Weights of a small GPT-style language model, trained from scratch on English Wikipedia.
Size: MLP 640 squared ReLU, 9.57M parameters.
Each number is 50 + 10 x the weight over its row's rms, rounded and kept within 0 to 99. Layers, rows and columns count from 0. The size before them is the row's rms in percent of the matrix's.

# layer 3 MLP down (transposed), 640x160, rms 0.0264, rows 535-556, columns 0-159
108:49 57 43 37 67 62 64 49 42 52 32 56 54 49 52 56 47 63 46 63 41 54 48 69 49 45 56 48 49 64 56 36 24 47 64 38 36 53 30 53 57 48 35 59 41 70 35 52 55 45 75 44 45 40 69 44 58 52 60 39 58 69 56 54 56 48 49 45 31 51 45 73 51 30 56 53 47 41 53 45 72 46 45 63 59 39 56 51 50 52 40 48 44 43 56 47 38 57 25 60 60 47 50 46 52 63 51 42 66 50 48 46 49 50 50 59 61 43 45 62 54 57 55 54 43 48 34 34 50 58 53 33 45 40 52 43 46 61 54 33 58 46 61 35 40 58 56 48 61 65 62 37 28 42 45 54 49 67 60 53
101:63 46 66 53 45 58 51 49 51 59 53 54 45 65 41 51 54 49 53 52 43 30 57 44 58 39 51 28 55 65 52 49 64 38 65 61 50 71 50 42 53 59 60 41 33 52 51 39 48 57 37 58 44 62 53 62 47 50 40 58 54 70 44 30 55 53 47 57 63 47 45 51 64 52 60 52 62 42 44 52 49 50 55 58 28 31 59 63 57 64 51 77 47 50 38 42 51 62 47 63 54 58 47 83 34 54 57 49 39 57 61 54 49 51 42 44 53 50 36 50 46 56 37 43 53 49 32 42 55 45 64 41 40 45 40 44 21 71 39 44 51 57 40 30 43 50 46 41 46 56 41 48 57 43 47 66 43 67 60 52
091:51 44 48 42 35 60 54 55 55 54 54 40 62 53 47 57 45 71 41 44 50 46 39 47 57 40 50 45 54 63 73 54 40 42 32 42 39 46 59 33 39 60 41 56 63 57 48 74 65 57 49 33 47 45 40 44 36 32 44 56 42 64 75 44 50 35 56 69 29 42 50 46 54 44 47 52 48 42 36 49 34 45 44 42 43 50 26 55 47 59 45 47 47 47 51 52 60 61 44 58 57 44 64 61 45 47 57 50 54 45 67 66 24 42 42 50 38 58 43 39 38 61 45 52 55 57 47 51 47 68 44 55 42 53 37 37 48 72 33 40 55 36 34 51 42 38 31 47 63 51 55 57 59 47 43 57 52 50 55 33
089:55 37 49 44 47 41 36 54 54 50 37 58 44 41 48 45 53 45 57 33 58 51 54 49 46 67 69 63 51 52 49 61 45 51 58 45 48 48 47 42 33 52 78 47 37 62 55 46 54 56 54 51 44 38 54 41 35 38 41 72 55 48 25 47 49 59 50 59 42 44 52 61 62 49 28 53 44 44 50 49 52 51 49 61 31 38 34 36 60 48 46 60 49 74 47 51 46 30 57 58 40 46 47 60 47 73 53 56 44 72 48 57 60 52 49 58 32 48 50 41 57 60 49 49 66 56 33 57 54 49 63 51 67 48 40 26 55 40 43 49 60 50 49 66 63 32 53 66 39 31 52 52 46 39 42 63 36 36 42 42
101:33 57 55 56 59 58 32 32 40 48 40 18 50 44 42 34 37 44 72 57 49 39 45 64 46 51 53 52 45 46 77 45 46 39 55 52 55 62 56 53 62 50 54 47 50 53 37 61 47 67 58 51 51 74 50 60 54 55 37 46 56 76 38 55 48 43 54 44 51 45 52 57 44 34 45 52 60 50 56 49 47 65 41 45 42 42 44 37 49 49 47 45 50 53 46 33 55 35 60 33 63 45 49 58 66 56 42 49 53 46 46 34 51 33 58 54 82 56 40 54 41 32 60 59 48 46 49 58 38 56 55 67 43 50 27 58 52 43 43 28 53 50 50 40 61 49 63 48 38 50 66 49 57 58 52 47 59 48 45 44
102:61 62 57 44 50 39 31 45 53 68 54 45 42 53 48 52 56 66 44 35 57 40 36 23 72 39 38 62 50 48 73 51 40 47 50 58 46 51 67 61 57 49 31 44 65 28 44 53 51 61 56 40 53 50 45 40 57 58 54 58 57 48 45 57 49 33 45 42 44 46 33 50 52 56 46 47 42 49 49 64 51 48 53 49 43 31 40 26 43 46 70 54 44 52 65 38 51 45 56 53 44 46 44 64 58 50 46 36 48 58 47 36 35 34 53 69 42 44 65 32 37 59 47 66 48 49 69 55 46 62 47 53 40 58 44 46 55 56 51 36 59 40 56 36 75 46 42 45 50 55 53 52 73 53 43 55 56 59 52 34
094:57 30 51 31 46 42 26 64 61 60 63 42 43 60 61 54 62 43 46 79 44 34 58 45 46 47 64 44 55 35 55 45 56 43 43 59 77 67 59 65 73 49 49 62 53 53 56 63 54 40 56 45 54 65 44 65 58 30 64 64 52 60 48 53 57 44 48 50 55 35 62 59 49 55 45 45 35 47 48 55 42 58 52 61 46 59 50 60 52 54 50 39 58 43 41 35 52 55 47 47 58 53 57 60 48 49 61 67 62 50 41 60 38 53 50 44 63 48 75 34 56 60 53 57 48 49 50 52 43 42 45 39 42 48 45 54 50 62 57 64 50 40 52 32 47 43 58 68 73 52 41 46 56 49 32 57 49 31 40 47
078:38 39 53 54 70 51 54 52 59 50 48 48 39 46 43 35 42 48 58 56 52 51 65 64 44 55 59 58 58 47 52 67 37 58 66 53 50 55 56 43 68 54 52 53 39 54 56 65 47 65 36 41 38 47 55 61 44 42 43 56 57 55 36 44 31 51 43 74 65 49 42 48 44 66 53 53 45 46 53 72 59 57 39 49 28 79 52 46 41 50 77 44 37 61 53 57 56 35 44 37 20 65 45 47 46 67 51 51 54 57 34 51 60 54 52 61 59 55 40 40 60 52 66 44 58 66 58 56 42 43 47 71 51 50 43 46 52 42 45 51 40 53 55 60 42 53 56 64 40 43 45 45 46 40 59 62 54 48 28 62
082:60 44 63 72 44 38 45 50 70 56 59 39 58 48 44 53 53 21 36 55 59 58 61 36 46 57 62 62 50 42 68 58 34 49 45 70 49 37 48 52 62 64 62 42 39 46 46 54 38 61 32 55 63 44 63 56 53 57 57 46 52 45 32 35 40 43 63 61 45 61 46 66 47 37 59 35 33 38 40 59 60 44 48 43 34 46 62 39 48 45 58 55 39 50 37 51 53 40 55 59 46 59 54 55 53 45 49 77 65 56 38 63 62 49 47 43 47 42 49 59 61 50 59 47 53 59 42 41 77 40 39 37 46 49 45 44 46 37 50 47 43 42 43 54 53 45 64 58 48 44 53 49 63 37 41 59 37 42 36 61
085:51 42 55 49 42 59 51 43 42 56 36 55 52 35 45 48 46 71 49 30 43 47 57 47 55 44 70 42 76 51 54 77 56 43 54 40 53 55 37 42 55 48 35 67 36 43 52 67 43 51 55 61 62 62 50 56 55 58 35 54 32 51 52 36 58 62 45 62 51 39 33 51 48 37 48 33 44 50 52 44 60 47 38 60 53 38 53 50 59 43 66 56 32 34 50 53 65 46 42 53 42 47 36 43 55 40 46 53 75 53 41 59 35 60 39 59 38 43 61 49 37 61 25 50 49 47 50 44 52 41 50 55 77 32 47 45 46 40 53 38 49 46 40 49 62 46 48 58 43 47 47 53 44 46 40 53 60 47 69 71
085:53 33 40 34 51 47 47 42 55 42 52 57 36 44 54 39 60 38 47 35 58 37 51 52 67 55 55 47 39 53 18 29 59 53 48 48 56 32 36 39 53 49 35 48 78 38 65 50 35 49 62 57 47 59 46 42 44 34 56 57 50 55 45 58 65 53 43 40 50 51 60 42 42 47 44 60 55 52 53 36 61 43 59 44 50 54 52 57 53 59 47 48 40 48 55 45 36 36 35 42 50 58 33 42 48 64 34 30 51 38 40 45 55 57 36 55 33 34 43 47 69 72 56 42 41 71 33 40 59 42 42 47 64 56 64 57 53 50 55 32 51 40 51 45 45 42 48 42 49 55 63 54 56 49 69 59 50 55 63 47
107:43 47 36 51 59 59 30 52 57 45 38 45 42 38 57 41 59 46 57 38 52 58 52 49 37 51 50 46 46 63 56 50 49 55 46 37 52 44 45 39 54 63 49 47 37 44 41 42 37 60 39 55 40 56 45 45 45 44 32 42 59 44 56 30 47 50 43 46 50 47 56 44 46 47 22 46 51 45 52 57 50 41 42 46 50 48 50 35 52 81 55 42 60 55 57 54 55 45 51 44 69 32 62 75 56 72 61 59 44 48 65 51 42 50 55 63 52 42 59 55 71 53 44 47 58 56 29 40 60 72 74 38 27 46 46 34 55 52 41 42 47 58 44 55 29 55 52 57 45 38 35 51 49 29 50 46 61 54 27 46
099:58 62 49 70 48 30 48 40 46 56 69 51 49 49 49 56 61 50 50 65 54 46 57 48 57 38 45 58 49 49 62 36 59 60 46 59 52 45 31 51 53 32 66 39 31 62 65 54 47 43 34 36 39 43 43 58 63 54 63 59 49 58 41 50 54 51 53 64 33 47 45 49 43 64 39 60 60 30 49 54 46 66 52 46 43 58 70 40 72 37 27 47 45 57 39 63 47 43 49 40 55 40 50 59 43 74 54 55 51 27 47 42 60 39 42 51 40 63 48 43 49 60 43 51 37 56 34 47 44 58 45 32 52 44 25 50 58 55 54 46 55 51 41 32 52 42 56 45 58 54 42 54 43 69 37 56 40 49 47 34
087:49 29 41 47 70 31 66 61 58 30 56 61 36 57 56 48 49 45 59 46 33 41 54 43 49 71 68 59 57 41 32 35 50 41 62 47 46 46 53 57 33 47 45 43 53 47 58 41 50 59 47 60 46 59 50 54 32 54 56 41 51 65 47 42 36 50 50 37 59 66 42 65 54 69 48 65 43 39 42 42 61 53 60 42 46 64 29 38 56 58 61 31 49 51 49 38 36 59 43 53 62 45 49 34 33 57 43 45 45 67 65 50 45 55 45 51 41 51 46 52 64 72 41 59 42 51 58 59 40 44 47 68 52 55 59 45 47 43 62 45 63 63 43 53 55 32 39 43 43 52 56 40 44 40 67 39 65 54 51 45
113:45 60 30 54 34 42 36 60 44 65 34 56 44 55 63 41 59 62 65 60 49 71 47 62 50 64 61 41 47 45 54 38 36 40 44 62 55 61 53 58 63 45 43 56 51 51 57 48 34 46 63 50 61 39 57 60 61 32 54 59 49 53 50 52 55 53 38 51 50 47 44 40 68 31 61 53 60 54 62 54 52 48 56 52 34 55 37 41 44 45 36 57 48 32 59 48 51 57 46 55 43 63 55 59 60 46 43 47 42 39 55 37 60 46 65 50 49 46 50 52 52 47 42 61 59 73 47 34 49 46 51 57 29 63 43 45 40 41 33 59 37 35 51 61 47 59 31 33 61 55 79 53 27 56 47 61 57 64 54 37
096:43 42 51 31 42 60 61 51 51 66 61 36 53 37 46 72 55 31 48 48 52 49 60 60 53 45 48 51 54 53 52 48 56 38 37 46 49 46 60 50 53 38 62 56 30 72 41 51 45 53 46 45 75 39 31 53 46 29 43 64 43 40 51 50 49 60 49 46 66 66 46 36 63 50 61 50 64 41 44 55 45 63 49 66 57 44 28 60 50 48 69 41 30 41 44 33 58 38 72 51 56 55 41 52 32 43 41 48 58 41 46 52 56 38 34 42 40 50 63 48 34 59 45 42 46 59 53 41 60 41 43 50 56 38 44 59 42 57 52 51 41 29 58 49 53 45 46 57 72 46 39 49 62 34 46 67 49 61 50 56
109:62 46 50 51 56 42 41 53 61 35 51 67 34 29 69 65 52 55 55 58 36 48 54 55 53 33 85 43 42 46 60 36 61 53 62 61 53 66 28 38 45 43 47 54 69 44 49 50 52 49 34 46 55 55 46 54 45 45 56 60 48 49 45 38 55 58 50 47 50 60 27 52 58 53 53 51 64 59 78 49 53 62 40 42 38 57 37 53 48 57 45 66 51 65 42 58 55 28 51 36 52 55 52 42 40 54 54 42 43 68 49 41 48 51 43 41 33 44 69 48 50 61 47 57 64 63 54 45 48 40 46 52 44 43 47 53 53 37 57 40 54 44 46 57 54 37 55 54 53 50 60 29 47 20 59 52 41 50 54 31
093:38 46 47 55 55 39 43 47 60 49 59 49 53 49 33 41 46 52 56 67 46 50 62 49 54 42 53 45 56 31 54 43 62 35 48 48 47 57 48 55 49 41 51 70 49 55 54 51 50 62 58 47 51 59 58 40 34 54 46 42 57 55 50 48 39 40 32 34 49 36 35 40 53 34 61 53 55 43 23 37 43 28 35 48 48 45 54 40 44 49 44 74 48 63 41 41 46 56 37 59 49 50 48 40 43 67 27 52 68 44 52 59 25 53 61 70 48 46 44 54 56 62 49 40 59 40 32 37 53 59 59 31 52 55 40 42 56 49 45 57 61 43 63 52 52 64 49 69 54 42 57 61 32 51 42 59 54 44 24 67
083:60 52 28 48 62 48 39 34 40 27 59 23 39 61 35 55 49 48 46 45 64 68 35 52 53 51 47 62 52 57 49 49 43 54 57 35 51 56 39 54 51 62 57 59 53 51 44 43 41 52 52 42 31 58 61 48 41 38 16 48 54 46 61 57 56 35 50 71 46 47 59 45 65 26 53 34 49 32 40 35 55 49 60 49 39 48 54 46 50 62 60 39 42 70 62 39 60 59 37 56 35 41 47 58 44 55 43 47 67 56 64 39 50 62 52 55 53 59 38 44 40 48 52 49 59 53 58 46 67 51 52 49 44 45 53 47 63 51 51 35 37 39 44 34 41 48 52 38 52 56 51 66 48 37 43 41 65 45 47 59
113:40 53 45 65 29 42 45 55 49 46 45 47 35 47 51 46 44 55 33 41 65 42 67 66 56 47 42 54 41 58 56 65 59 59 58 66 53 55 28 60 58 44 51 46 53 68 56 41 58 55 40 64 38 40 44 41 48 50 49 38 41 61 51 57 61 53 66 49 52 48 76 53 39 39 52 61 73 46 57 57 71 45 37 56 65 59 60 48 53 32 58 48 40 40 45 59 54 56 53 49 56 56 45 67 46 58 61 44 35 46 61 38 59 63 48 47 52 55 67 52 61 38 65 62 25 56 44 31 57 26 44 47 29 46 45 42 48 37 59 41 52 33 63 43 50 45 47 42 52 58 40 49 56 61 57 48 44 50 57 57
107:54 47 41 75 37 74 50 31 48 40 33 49 55 65 58 58 49 56 52 59 44 55 50 54 59 58 50 48 37 49 56 51 32 46 39 42 66 49 47 45 55 37 45 29 66 53 77 46 66 44 57 52 57 55 40 47 66 50 41 62 47 65 69 45 59 58 49 54 44 62 50 36 58 38 44 40 45 52 66 56 49 41 53 37 54 44 43 53 65 49 69 66 36 49 64 51 45 34 60 65 44 66 39 56 33 22 44 41 59 56 36 37 42 44 36 47 63 50 57 57 61 48 52 67 54 47 44 51 52 45 45 54 45 51 55 47 41 71 47 50 50 45 51 50 43 64 37 30 62 51 52 50 66 42 52 44 48 65 42 53
094:46 57 51 26 37 64 71 45 32 59 46 58 34 50 51 49 49 55 56 53 44 46 44 37 55 44 56 63 36 48 56 42 59 38 59 68 38 55 41 51 35 35 41 44 49 46 37 38 60 45 58 52 61 54 61 68 52 45 51 40 41 71 58 51 45 41 45 50 44 64 48 56 57 43 35 46 58 73 59 56 53 62 41 56 52 72 36 27 61 43 50 58 36 49 28 59 29 53 52 53 58 59 54 42 45 43 55 40 56 57 37 42 43 60 42 59 66 48 56 36 44 47 32 46 30 46 44 36 52 67 45 46 71 52 60 54 37 64 34 54 39 43 60 57 52 36 42 42 55 56 40 56 45 42 54 45 59 54 40 54
# layer 3 MLP up, 640x160, rms 0.113, rows 536-557, columns 0-159
103:54 43 54 48 42 55 48 59 64 51 63 38 58 74 43 49 52 64 41 56 47 42 38 60 48 57 49 46 75 63 42 52 68 40 55 50 53 46 54 51 58 56 52 42 66 60 61 45 41 58 46 60 54 56 66 46 46 47 44 47 39 60 44 44 42 52 33 49 46 34 55 42 55 47 67 61 59 76 64 62 54 59 52 48 43 61 53 50 37 57 65 48 66 51 31 39 72 58 58 41 54 46 39 52 58 67 19 46 39 57 50 49 48 43 47 36 44 45 52 30 51 42 45 73 65 64 41 49 25 43 35 32 62 60 49 41 40 59 51 41 39 50 35 38 43 50 52 42 51 47 38 50 47 44 54 60 58 56 61 54
094:53 58 36 47 50 50 43 45 57 52 57 55 45 55 42 31 28 49 57 76 44 58 68 57 36 49 57 53 44 52 57 52 58 70 47 58 71 54 68 49 64 46 58 56 59 58 39 57 53 49 49 48 38 58 55 31 61 70 45 46 50 54 61 41 45 32 28 50 54 56 51 43 62 46 29 64 55 49 59 46 58 40 58 48 51 45 54 80 52 63 55 47 47 42 58 52 54 56 46 53 34 73 52 60 49 62 56 54 45 59 58 43 31 61 41 32 37 63 48 43 44 39 48 51 48 16 46 46 58 64 25 57 48 33 53 56 55 55 56 48 52 65 45 51 48 41 53 56 48 46 45 45 42 48 46 50 47 35 65 46
101:37 40 41 43 57 50 41 53 44 41 34 34 47 56 45 62 41 63 48 53 41 56 50 52 55 46 27 64 36 48 43 56 49 61 45 66 48 47 58 55 55 54 45 61 57 50 48 53 49 57 54 63 66 54 41 55 60 45 48 25 49 50 60 58 53 42 49 41 63 61 51 47 54 44 66 65 84 53 36 37 49 51 58 62 49 43 63 44 41 49 57 42 46 41 53 44 61 68 21 43 46 46 55 56 59 44 52 45 54 21 68 44 52 50 58 38 43 32 48 61 39 44 56 54 50 44 69 45 52 57 32 47 54 59 57 70 49 72 36 48 52 61 49 34 40 55 46 35 53 69 57 58 62 60 56 59 64 53 42 55
108:55 45 60 44 51 46 42 47 35 46 36 49 52 48 32 43 48 53 73 38 41 52 57 32 45 58 67 51 35 49 56 43 73 59 53 51 59 57 45 41 29 64 60 49 60 69 38 69 53 44 53 29 40 68 47 41 48 50 28 48 44 43 62 50 56 50 47 50 59 50 58 57 58 55 50 51 58 47 53 43 53 49 37 52 64 52 48 48 72 30 55 47 54 55 45 33 46 42 30 49 36 54 45 53 53 57 33 48 48 62 42 41 85 46 38 35 57 59 59 56 38 54 49 39 50 56 64 67 46 58 44 54 43 47 33 44 57 49 47 37 51 48 45 56 43 37 59 51 46 25 44 54 49 53 44 24 57 46 49 46
094:40 33 46 51 60 49 76 76 51 57 54 42 74 44 46 37 46 47 56 69 56 57 61 68 36 54 53 25 60 66 29 51 55 50 42 44 58 50 49 47 34 52 60 57 43 70 61 39 67 50 49 44 55 38 52 50 51 55 40 59 35 28 45 36 50 63 55 51 62 33 60 41 35 58 47 53 66 36 51 39 47 70 58 65 53 59 46 60 47 52 48 61 51 55 45 47 54 50 50 40 48 42 48 54 53 54 51 64 56 57 41 58 58 72 58 35 68 51 40 54 68 43 53 65 58 50 54 50 26 40 42 52 57 47 47 55 47 50 47 56 45 53 46 52 52 69 50 62 54 45 51 42 32 46 53 49 39 61 60 60
087:37 91 42 61 51 53 51 33 37 47 40 55 62 33 36 57 59 80 50 42 46 45 49 46 42 53 65 40 63 40 62 53 62 53 44 45 59 28 54 52 29 71 45 48 55 51 65 53 43 54 61 62 58 41 41 57 63 57 37 43 33 42 62 55 48 61 47 42 43 46 51 68 52 54 34 63 49 46 51 69 37 43 46 58 53 36 61 66 37 54 48 47 62 56 68 63 41 54 54 49 39 49 41 55 43 47 57 46 47 55 35 50 44 49 28 47 54 37 55 50 39 42 40 51 41 28 60 61 54 42 52 61 55 50 45 45 53 54 62 62 50 43 46 45 49 60 47 53 46 62 53 54 41 40 54 50 48 49 54 33
088:46 33 52 32 53 41 35 50 71 59 61 57 65 49 59 60 45 39 48 44 44 63 46 38 48 57 62 44 37 64 44 37 48 48 40 46 39 49 48 52 28 44 45 69 42 55 40 42 61 37 64 57 55 43 61 37 76 44 58 51 45 60 62 45 61 44 53 48 32 48 58 37 55 40 57 59 65 59 31 32 67 21 52 58 53 43 47 59 43 52 42 48 41 39 26 51 44 66 43 68 56 38 48 52 47 61 49 55 46 36 69 54 48 53 38 56 54 44 56 45 44 49 39 62 40 28 42 50 56 48 60 37 61 49 52 52 38 47 59 33 59 46 48 37 55 54 47 47 48 44 60 63 52 52 38 40 39 61 56 47
095:49 41 43 44 51 38 50 56 53 56 34 40 48 56 68 20 40 65 47 47 29 41 53 48 63 43 57 36 41 57 55 31 51 48 40 27 57 52 54 41 48 57 31 55 38 54 61 37 70 44 53 60 45 33 36 47 52 36 35 35 44 59 51 56 45 53 38 50 74 68 48 57 35 68 44 67 38 54 56 61 54 59 40 40 61 60 51 64 54 56 61 53 57 37 46 54 57 46 49 60 50 54 67 48 45 57 63 49 58 32 35 56 52 51 45 44 37 45 54 51 56 50 56 39 53 58 49 37 29 44 49 60 60 41 61 48 73 53 47 46 26 60 37 40 46 43 48 43 53 56 51 55 36 58 51 52 54 57 39 56
105:42 54 46 48 58 48 43 44 76 56 60 51 42 53 62 44 62 48 45 54 31 40 46 62 54 42 53 58 48 55 48 42 47 49 65 46 42 30 58 53 61 57 44 55 57 54 53 55 53 47 54 51 41 41 52 41 47 55 50 41 70 54 55 70 45 57 53 50 40 53 27 40 48 55 68 45 51 33 43 56 54 62 32 55 54 53 35 57 44 63 22 48 53 47 70 63 32 48 38 55 41 36 58 56 44 60 57 48 42 55 64 45 70 33 59 48 53 32 48 43 49 37 61 59 33 42 63 63 52 43 36 51 63 56 40 54 37 45 48 42 62 37 66 68 59 48 35 38 50 37 46 46 50 33 49 45 73 64 51 36
091:52 48 56 59 53 75 46 58 41 58 28 55 48 44 60 55 47 59 64 64 57 59 48 37 49 48 56 47 50 49 56 62 41 35 57 58 36 58 41 59 48 59 53 59 28 49 25 58 56 56 45 53 56 49 63 49 59 73 51 61 44 34 43 36 32 44 53 49 51 52 39 59 61 60 58 45 43 42 44 63 47 52 44 53 61 32 42 35 43 55 52 44 55 57 39 47 72 68 57 42 58 43 58 60 53 33 58 76 35 71 51 51 43 59 45 59 58 67 49 45 36 43 42 46 63 32 49 60 21 48 50 60 49 48 45 57 43 42 51 64 63 62 44 36 40 53 53 44 66 39 40 44 43 52 41 52 45 47 41 55
110:55 60 53 39 54 54 48 63 46 46 50 58 66 46 63 54 41 49 48 53 45 51 47 52 66 57 57 60 69 42 52 51 33 21 45 49 44 36 36 58 53 58 57 56 54 41 64 40 60 40 74 80 51 64 48 46 56 51 58 59 60 45 40 58 29 43 46 54 55 43 49 53 41 60 42 54 72 42 50 50 59 37 60 57 68 50 66 49 46 50 58 37 51 41 46 38 46 46 47 54 27 52 50 55 49 62 43 63 31 34 63 32 59 49 51 54 56 58 50 43 60 68 51 63 45 47 48 55 56 48 32 54 59 42 59 63 56 55 66 54 36 48 74 58 33 46 48 43 58 58 51 56 75 58 40 54 38 52 54 39
106:65 53 54 56 54 35 43 48 45 65 54 49 51 57 47 64 52 47 56 68 46 65 57 49 48 55 53 51 71 46 30 31 53 49 37 62 49 49 37 46 48 63 50 33 34 63 60 46 50 41 46 54 49 55 63 52 34 43 48 46 35 59 35 42 44 40 54 57 38 55 30 56 55 51 42 50 53 56 54 42 53 58 38 63 51 57 54 52 48 48 43 65 50 39 52 57 51 49 33 43 48 54 65 29 32 23 34 47 49 19 79 40 60 49 54 55 43 47 57 47 55 66 45 45 60 54 49 44 54 50 39 47 31 49 40 43 65 47 54 47 37 51 30 53 35 80 47 46 46 58 56 64 43 59 52 44 55 46 53 38
088:62 56 51 49 44 75 40 68 41 52 36 41 69 37 49 63 51 47 45 53 57 71 43 61 30 37 42 49 49 43 63 63 51 50 48 69 45 64 51 39 51 44 48 42 53 50 44 58 33 57 63 54 49 49 50 44 68 52 59 58 44 39 32 49 58 45 57 57 59 48 60 54 49 42 60 37 68 44 60 54 49 36 57 56 62 56 69 55 50 46 47 38 50 56 50 51 56 44 33 45 33 47 56 63 66 32 57 51 62 32 48 61 58 42 63 65 57 34 47 47 37 48 53 38 45 50 44 40 46 31 55 26 56 44 45 48 54 42 30 51 47 39 48 50 40 67 71 51 64 35 43 53 62 55 39 38 44 46 50 70
109:60 76 46 49 68 52 49 41 31 43 32 57 60 46 57 50 56 38 45 61 49 47 45 46 66 49 41 79 46 27 24 43 60 43 61 42 60 63 38 53 66 53 43 48 39 47 43 56 46 41 55 27 55 19 40 53 47 52 42 49 45 50 45 47 62 55 33 59 52 37 66 54 59 43 48 55 38 50 43 58 33 43 64 59 55 35 43 47 29 51 60 33 49 48 53 57 52 50 54 63 38 54 28 44 52 56 55 46 49 52 57 49 51 51 37 33 47 69 64 53 40 45 55 65 51 63 49 47 43 62 45 47 52 57 50 49 50 37 41 60 49 43 60 57 48 50 36 40 32 52 54 42 36 53 57 63 49 57 49 52
088:37 56 55 38 52 29 52 63 61 53 69 64 58 54 45 48 54 52 54 47 54 49 50 64 60 69 42 59 48 32 36 42 45 48 44 31 47 43 43 35 37 55 61 71 54 45 39 48 64 58 42 58 55 29 56 48 49 62 52 53 48 42 70 53 50 59 50 38 48 57 67 32 49 65 44 57 41 58 55 63 63 35 61 54 51 49 51 62 56 32 61 48 42 45 63 35 65 49 61 45 62 48 52 54 47 40 51 39 56 70 64 60 58 48 64 58 54 43 62 32 51 73 45 59 52 60 51 36 48 41 46 52 39 50 39 55 40 29 58 46 77 60 40 67 57 43 50 65 49 57 53 53 57 50 43 51 55 55 66 58
101:43 51 46 49 57 69 28 64 53 47 62 53 46 75 47 64 46 45 52 40 47 64 48 47 42 64 45 59 55 57 41 37 46 39 69 50 51 37 48 51 46 50 40 35 50 41 56 47 48 38 60 53 35 57 49 29 45 54 66 60 62 51 47 49 45 34 54 65 51 51 38 45 49 41 62 57 47 50 44 66 50 55 53 37 56 55 54 33 32 43 35 48 64 46 52 38 67 59 51 53 58 54 38 32 60 66 36 61 35 56 42 64 62 55 48 57 65 47 69 60 61 47 49 43 32 61 65 67 43 40 48 55 55 41 54 46 55 51 58 46 50 42 26 46 59 45 59 49 60 29 51 43 41 59 66 35 35 38 62 39
093:65 41 39 37 55 67 61 54 32 50 44 57 56 46 52 55 34 61 51 48 34 43 52 41 49 43 64 53 44 58 52 50 37 54 47 56 33 40 46 33 49 61 48 39 54 31 59 69 46 56 58 32 43 54 51 51 52 55 59 43 40 60 57 61 41 41 52 57 46 50 62 49 38 71 55 51 29 51 52 43 54 64 69 49 42 62 51 67 43 41 40 31 61 43 51 55 46 35 55 47 41 46 24 54 62 34 60 45 43 30 51 41 69 48 40 47 47 36 67 45 37 36 60 49 48 42 60 56 66 36 56 46 47 36 54 55 50 62 58 44 56 24 49 47 56 42 48 40 51 50 64 39 55 41 61 36 57 53 70 47
091:67 50 22 54 46 48 47 57 56 60 49 45 44 71 51 56 46 38 60 52 32 48 47 56 52 47 52 65 57 51 53 38 38 68 55 62 44 47 36 48 59 54 42 64 52 36 28 44 40 52 51 55 63 74 69 33 57 49 31 45 59 63 31 56 45 33 52 42 38 52 39 54 46 32 29 55 51 39 59 55 50 53 45 48 53 48 53 45 53 34 57 35 54 46 32 53 52 55 52 50 21 44 58 56 36 46 47 55 54 65 58 46 55 52 51 45 60 41 47 26 41 55 50 32 35 50 49 52 65 52 49 41 50 47 41 41 51 46 44 40 54 51 58 48 42 52 54 45 50 23 62 73 55 47 58 37 53 45 66 57
106:54 47 41 54 48 48 58 48 40 34 29 42 44 49 53 39 52 69 51 50 48 54 65 54 54 51 45 55 61 44 17 54 51 61 52 48 60 62 46 62 58 44 42 66 52 55 54 64 61 55 55 48 46 35 48 57 38 46 58 60 28 47 33 54 51 42 65 42 40 36 51 43 12 48 35 58 45 68 34 46 58 46 46 68 53 53 63 51 47 45 61 56 64 39 51 55 65 56 53 61 66 71 35 52 41 36 44 58 39 50 55 64 60 61 68 46 51 52 45 45 54 57 37 67 31 34 55 49 57 38 52 47 51 52 38 64 50 44 68 42 39 41 53 54 45 47 52 54 56 44 62 58 42 54 38 46 55 38 51 52
108:63 36 39 43 39 53 45 60 52 69 59 37 51 57 69 53 38 74 41 74 71 56 41 48 51 51 61 42 46 45 39 50 41 49 75 53 57 41 44 46 36 39 48 47 49 58 46 37 28 51 44 37 41 47 62 47 61 48 48 58 40 40 54 57 63 32 50 53 39 40 47 35 54 62 48 55 48 49 52 67 27 41 41 74 56 60 70 32 55 46 33 40 43 54 44 46 44 45 43 37 45 55 53 72 41 74 43 48 48 42 34 36 43 61 57 47 61 54 47 44 63 45 40 58 49 46 41 51 58 55 51 58 53 71 64 56 52 44 42 66 37 66 59 55 52 51 47 53 57 57 58 38 51 49 53 47 56 46 55 52
093:50 45 44 63 52 42 75 51 55 47 48 50 50 44 34 43 51 36 63 58 50 63 37 59 43 54 66 52 67 44 47 50 49 50 59 51 65 49 55 45 56 42 51 42 73 44 36 58 47 47 50 52 39 65 37 45 49 49 32 40 62 52 65 50 49 38 51 64 62 51 48 43 42 83 55 46 39 60 51 55 60 51 57 55 56 57 57 38 59 59 54 53 56 55 33 43 42 61 49 34 60 43 63 45 52 31 42 27 38 39 41 45 66 42 74 59 49 51 44 51 35 39 40 55 45 60 36 51 61 49 66 58 52 31 63 60 62 56 42 73 49 50 59 57 48 63 57 61 50 21 53 42 63 44 45 53 57 53 59 45
101:35 57 43 50 51 53 62 58 47 66 53 46 58 35 79 59 48 55 33 56 57 46 47 47 49 51 44 48 43 45 73 34 56 46 34 52 68 54 67 46 57 55 32 50 51 31 55 43 59 68 57 41 22 62 38 51 54 69 49 47 55 45 55 58 56 53 52 47 61 39 61 51 73 74 56 59 48 53 33 38 47 46 65 49 46 56 47 60 47 46 61 40 42 59 59 28 51 62 63 51 66 43 59 53 34 43 51 57 47 56 39 40 36 67 52 47 59 54 50 51 64 49 51 51 57 56 58 44 52 58 41 56 58 58 54 44 48 23 52 48 54 62 64 58 54 55 60 49 45 39 43 43 38 42 58 57 38 55 33 70